Each number is 128 + 24 x the weight over the matrix's rms, rounded and kept within 0 to 255. Layers, rows and columns count from 0.

# layer 2 MLP up, 1280x320, rms 0.093, rows 233-257, columns 64-127
[[134 138 137 113 113 123 143 172 116 145 141 123 123  79 102 137  95 170 135 106  91 165 148 133 119 155 112 157 181 137 155  98 178 137 147 128 136 117 176 126 139 100 121 136 102 130  88 142 133 119 128 163 119 129  84 160  99 135 118 162 119 145  68  91]
 [169  96 100 133 121 181 139 174 145  95  81 129 125 157 102  87  94 133 153 125 112 133  81 123 120 155 131 103 158 159 165  67 159 112 121  96 137  97 121  89 112 109 108 153 118 126 138 132  70 165 137 144 132 114 100 144 122 122 154 147 106 157 123 108]
 [209 130  73  82  93 133 111 118  90 104 142 181  82 128 163  77 121 139 159 127  46 156 133 117 108  88  96 111 129 125 134 117 103 127 125 107 152 125 143 138 120 140 128  95 141 126 143 157 123  82 172 125 156 124 127 122 147 108  95 167 161 113  83 123]
 [135 151 127 118 104  79 120 134 104 165 156 111 141 129 141 155 144 123  99 112 102 118 132 115 137 180  97 151 118 127 145 118 148 121  97 112 182 134  85 131 140 103  89 134 163 138 118 157 137 128 133 140 110 135 105 115 118 137 124 154 116 115 150 116]
 [137 132 136 107 116 146 139 139 129 134 110 101 138 153 170 110  89 138  98 152 159 132 114 103 140 105  87 102 146 139  58 148 159 121 151 138  69 188 152 117 102 141 106 168 163 118 143 116 143 118 138  83 114 113 128 149 113 117 120 170 123 120 120  96]
 [ 92 159 141 118 117  99  87 109 119  88 120 107 127 120 107 166 148 145 179  96 101 118 131  76  97 104 130 148 127  97 138 154 120 133 125 121 146 124  80 119 140 120 145 120 129 133  66 102 129 132 119 132 100 126 138 174 149 150 157  84 150 138  91  89]
 [ 88 131  71 104 153 148 133 145 133 132 115  95 112  92  97 118 147  85 147 122 128 146 132 132 166 148  90 156 140  92 126 119 159 122 135 149 117 153 118  82  90 175 147 147 131 162 127 118 120 137 147 121 181 147 164 114 155 130 102  89 148 159  86 132]
 [157 144 129 162 160 142 170 154 119 116 129 119 167 130 126 145 145  96 133 127 121 129 132 116 108 153 117 161 150 156 124 128 129 124 104  86 105  99 153 141  79 130 126 186 164 123 114  96 172 145 112 124  95 146 108 117 133  82 129 148 130 197 161 108]
 [109 131 152 119 119 136 130 113 169  87 131  98 152 137  94 124 173 122 140 105 133  96 100 150 144 143 101 116 107 142 100 168 171 108  68 161  98 144 146 131 121 142  91 122  93 164 130 105 141 157 114 115 111 145 134 101 152 145  95 109 148 159 143 137]
 [134 144 174 119 105 162 149 158 145 156 150  80 174 158 103 151 142  93 110 117 123 129 160 159 102 145 125 108 146  94 124 127 130 163  88 144 110  88 119 169 172 147  85 177 144 110 153 113 136 162 130 108 114 151  72 152 156 121 111 125  85 134  92 120]
 [147 114 131 101 109 197 119  90 126 166 138 124 127 119 120 108 140 123 148 139 100 116 106 160 146 111 104 116 146 131 170 130 141 126 183 177 111  98 188 135  95 107 143 129 115 153 135 119 146 115 109 120 146 169 164 129 138 115 107 155 139 137 123 118]
 [116 111 142  94 130 129 139 105 146 117 172 128 141 102 140 108  72  94 141 101 125 155 122 106  92  65 155 132 123 145 123 132 103 113 175 125 152  88 127  99 182 105 167 141 172 154 151 187 131 123 154 113 133 143 121  95 120 131  75 143 104 122 163 148]
 [ 93 103 138  99  72 146 136 160 132 146 137 141 117 130 137 129 127 109 152 170 105 107 169 147 106 117 135 155 116  95 125 149 157 171 134 149  87  33 127 109 149 125 165 120 125 144 150 119 132 140 141 112 108 119 136 135 128 102 156  57  94 156 126 118]
 [109 118  84 142 105 126  70 136 156 105 179 154 125 127 103 168 124 135  59 139 125 121 111 126 123 144 163 118 101 126 149 122  86 139 125 105 122 110 108 121 147 115 134 124 158 134 122 130 101 138 135 118  91 126 129 123 157 110 181 159 135 148 150 128]
 [111 115 185 143 116 138 106 136 136 209 133 104 142 124 115 121 140 149 109 142 105 123  97 126 167 128 128 111 104 101 133 164 132 100 152 151 122 140 122 142 116 137 120 124 130 133 137 147 162 105 102 158 128 127  92 103 141 158 170  96 135 122 138 115]
 [102 117 133 111 125 105 127  84  97 168 107 132 163 151 146 139 194 135 127 135 152 148 144 106  87 102 147 109 150 161 135 143 169 136 130 132  97 137 114 135 120 114 118 142 120 198 190  70 138 127 138 120  90 120 118 126 146 111 181 138 103 160 144  99]
 [121 154 152 138  97 144  97 145 100 144 135 101 141 139 112 144 140 107 117  88 128 148 136 110 136 123 133 109 124 159 118 144 106 104 133 105 169 158  97 135 120 130  82 118 126 157 159 130 126 128 143 177 138 140  90 117 122 143 144  97 186 143 158 109]
 [166 141 161 137 113 127 142 140 137 117 132 149 141 140 121 130 110 109 146 109 152 154 108 112  96 142 156 156 144 152 127 139 153 106 146 161 110  98 141 134 123 133  91 133 137 122 130 141 134 132 108  88 163 105 108 112 126 109 163 141 162 103 128 103]
 [104 150 157 130 110 128 117  96  89 118 168 130 107 135 128 136 144 118 141 139 121 141 111 121 132 155 107 133  98  97 143  90 118 143 136 118 124 110 114 125 138 156 143 113 138 107 151 144 143 105 151 136 162 158 157 119 125 105 132  95 134 114 154 137]
 [126 120 147 128 134 133 121 144 149 160 113 134 115 113 154 134 169 129 118 108 115 141 137  87 112 164 151 144 111 148 129 130 158 120 101 134 152 122 167 117 124 137 159 107 113 111 129 121 164 146 146 109 148 129 157  98 144 103 115 119 132 157 126 128]
 [ 90 157  73 116 136 142 130 149 108 133 137  85 122  71 123  88 142 140  94 118 151 120 171 156 122 132  89 114 101 158 105 101 144  82 148 165 169 118 124 122 126  76  91 125 124 125 102 117 115 157 112 122 144 131 130 111 146 103 106 108 126 133 133 118]
 [137 144 110 115 132 118 139 127  78 141 135 142 120 124 140 119 101 137 152 135 144 144 108  97 166 109 149 138 125 138  98 132 113 134  97 123 100 131 120 102 136 110  85 100  94 144 146 147 118 175 147 155 149 121 138 132 167 125 146 142 179 123 148  69]
 [151 137 138 117 106 183 136 192 144 136 115  52  52  69  74  94 192  98 169 157 137  76 121 154 127 128 123 181 117 125  35 114 217 141 143 120 139 148  92 145 113 104 163 160 124 166 151 123 111 104 128 206 108 124 158 153 123 110 211 103 152 121 129 140]
 [127  87 129 162 141 116 117 133  93 104 159 117 153  72  82 137 128 147 130 122 111 101 137 128 111  89 117 111  80 144 142 125 155 171 126  78 137 119 163 114 102  95 115 133 119 148  74 129 135 134 100 143 129 134 102 154 132 113 108  97 137 159 115 154]
 [133 152 130 121 147 148 133 116 134  68 114 117 127 131  94 104 159 104 146 132 112 138 129 108 163 120 186 128  79 126  95 101 115 147 167 121  93 133 132 162 112 149 113 142 120 130 142 127 124 124 110 138  93 131 147 132 179 134 172 112 132 114 120  65]]
# layer 2 MLP down (transposed), 1280x320, rms 0.0833, rows 233-256, columns 64-127
[[114  75 125 159 123  99 150  89 167 131  99 124  91 127 106 128 108 148 141 124 141  83 168  94 121 113 136 193 143 119 115 118 147 143 206 181 114 108 159 124 105 134 133 177 122 111 152 162 139  90 166 146  83 161  97 133 116 132 157 147 129 160 159 159]
 [102 146 127 125 124 132 144  98 144 114 127 127 158 125 160  98 110 165 102 141 136 129 119 121 128 113 119 122  90 153 144 125 119 143  66 140 149 141 152 154 183 166 150 122 150 124 147 101 133 158 139 147 106  89  83 143 116 135 139 124 102 121 121 131]
 [118 110 122 128 134 105 129 130  54 153  60 136 108 165 184 157 125  82 121 109 122 103  82  78  89 101  67 159 148 105 130 122 119  79  89 105 134  99 130 125  77 140  90 137  78  74 105 150  90 158 130 147 138  83  79 144 154 118 129 142 142 136 155 125]
 [150  95 117 125  87  89 160 161 140 111 140 136 113 123 133 125 140 173 168 158 165 128 131 135 100 116 135 127 104 159 124 138 122 174  93 135 147 120 118 147 148  76 100 137 139 122 142 143 115 116  80  94 154 157 141  91 139 137 100 113 140 167 125 156]
 [202 107 136 126 141 114  99 125 180 123 120 134 130 162 155 156  92 167 106 119 121 161 126 107 154 146 139 165 132 119 127 119 101 153 108 126 123  58 131 165 103 164 164  92 105  86 109 106 121 180 111 145 154 102  85 162 107 161 123 123 117  77  97  73]
 [135  71 147 109 106 120 117 110 125 134 106 103 150  99  89 109 152 147 143 104 164  93 130 147  60 155 122 155 145 107 119 152 116 136  85 136  97 138 164  92 129 100 124 163 137 132  91 142  87 130 109 147 127 141 133 139 118 113  71 126 133 121 100 149]
 [122 121 161 115 130 113 133 135 159 127 161 147 140 126 106 139 115  95 123  95 114 153 145 133 122 126 108 127  88  86 152 126 132 104 108 128  74 135 137 114 159 106 135 136 127 121 110 133  99  83 143 106 141 142 105 150 110 170 104 123 165 144 153 141]
 [101  95 116 138 122  71 123 157 107 113 182 141 145 123  71  94 140  91 162 112 117  93 148 151 161 116 120 146  98 153 160 137 173 129 107  64 109  68 133 159 112 121  91 165 131 133 152 109 172 110  60 152 207 103 149 152 178 141 128  88  85 107 134 139]
 [132 136 128 133 140 125 134 157 127 174 150  91 135 123 140 119 159 135 154 126 117 136 149 114  80 138 147 127 165 114 179  93  96 168 108 150 141 156 116 135 141 110 157 141 122 116 122 133 120  87 110 148  82 159  56 124 110 102 150 117 106 108 167 123]
 [104 134 110 174 114 154 117 127 111 137 132 116  94 128 109 180 128 101 119 139 138 150 150 103 121 126 176  91 137 127 107 135 129 135 115  80 111  77  99 131 167 102 142 156 122  92 115 119  91 198 152 171  68 182 133  76 145 144 132  72 112 148 141 133]
 [ 91 101  97  98 116 102 106 139 140 140 174 103 155 166 131 144 111 128 122 126 168 147 113 134 140 169 149 154 110 149  82 123  79 178 104 145 119 174  94 117 122 137 115 109 158 116 127 152 127  85 141 146 145 119 107 100 132  92 144 106 108 142 136 128]
 [175 141 121 111 135 119 131 151 174 118  98 128 130 138  88 135 132 142 144 169 141 181 118 129  99 127 134 156 175 164  46 135 132 103 116 138 169  93 166 131 165 130 138 148 155 116  95 139 125 123 160 157 102  91 105 128 153  59 113 124 152 129 128 131]
 [105 103 170 146 103 108 131 121 124 127 136 128 127 147 129 131 136 120 108 104 114 136 136 127 142 133 122 157 121  93 123  95 144 141 104 104 126 155 140 155 102 158 112 141 142 140  96 112 116 113 148 162 175 138 123 109 153 113 111 113 147  92 152 120]
 [ 84 135 113 112 121 127 141 123 131 134 131 150 127 131 138 169 145 157 106 113 113 160 124 182 124 124 150 141 141 169 117 129  64 117  88 139 128 129 132  91 133 129 146 111 124 175 148 103 145 113  98 129 125 126 126 164 141 125 111 144 105 118 132 176]
 [118 102 128 115 117 141 108 134 160 127 115  98 141 115 139 114 124 137 115 108 147 155 141 133 143 101 131 122 122 145 123 125 143 108 119 178 157 119 156 123 133 156 152 131 121 101 117 161 122 139 129 144 112 113 113 107 149 136 124 118 133 123 127 161]
 [116 126 133 154 115 171 153 114 162  98 108 142 185 129 146 155 129 140 109 136 122 125 111 111 104 112 108 129 107  78 123 100  98  86 134 200 112 122 143  98 115 118  52 123 109 146  85 142  93 130 152  94  93 147 106 156 112 103 114 122 113 130 127 158]
 [143 120 140 128 127 119 121  96 154 101 141 104 112 133 139  73 131  94 151 116 122 117 128 112 106 176 109 147 145 142 163 170 107 128 174 123 129 143  92 115 138 135 136 102 135  76  89 115 144 103 104 143 149 162 130 116 116 116 139 176 150  84 144  95]
 [125 131 124 114 122 139 124 121 105 114 124 119 116 117 146 125  99 120 120 137 118 122 100 133 120 116 161 130  55 104 129  83 128 126  88 129 131 149 122 138 119 152 121 134 112 107 132 140 102 118 130 138 117 156 135 153 137 101 121 134 132 123 133 135]
 [105 141 144 139 122 147 119 120 135 149 118  84 147 108 142 139 115 124 146 150 129 118 128 130 129 148  98 151 171  80 109 132 109 124 118 102 110 145 135 110 116 121 139 149 133 144 165 131 111 119 102 111 152 131 172 116 168 138 135 123 104 117 168 115]
 [169 136 119 126 131 138 145 120 117 115 117  88 160 126 163 153 157 150 124 139 160 113  70 126 145 108 147 139 126 110 167 141  95 157 129 128 152  99 124 122 102 112 131 113 120  73 133 138 111 156 110 154 112 111 113 154 158 128 116  81 152 132 118 102]
 [139 101  72 104 131 122 108 101 156 121 169 168  84 119 142 106 132 169 114 154 148 137 151 141 154 155 151 138 140 119  93 150  84 164 134 168 132 172 126 171 145 150 100 145  97 127 142 136 140 114  67 127 132 138 142  86 132 156 103 127 129 154 126 103]
 [130 100 132  91  78 121 151 119 140 163  93 140 135 148 128  67 115 122 143  91 151  99 153 168 105 126 126 120 129 112 121 174 120 172 145 135 154  76 150 112 113 131 108 129 167 113 150 150 116  76 108 121 140 154 146 143 105 120  88 130 145 133 147 173]
 [130 100 119 140 112  98 194 202 130 148 135 119 124 113  61 123 129 106 106 152 181 144 103 150  76 137 126  78 144 101 106 156 131 163 127 119 159  97 130 135  87 100 106 157  79 132 155  60  98 104 107 163 102 119 110 132 118 118 131 125 150 127 139 134]
 [156 129 155 124 130 149 121 126 115 119  82 102 177 145 167 103 143 160 160 174 144  89 127  63  90 120 115 207 153 114  93 146 116 110  93 134 121 107 121 154 110 163 101 109 117  91  78 112 116 145 109 134 158  72 105 135 108 153 113 133 130 155 110 140]]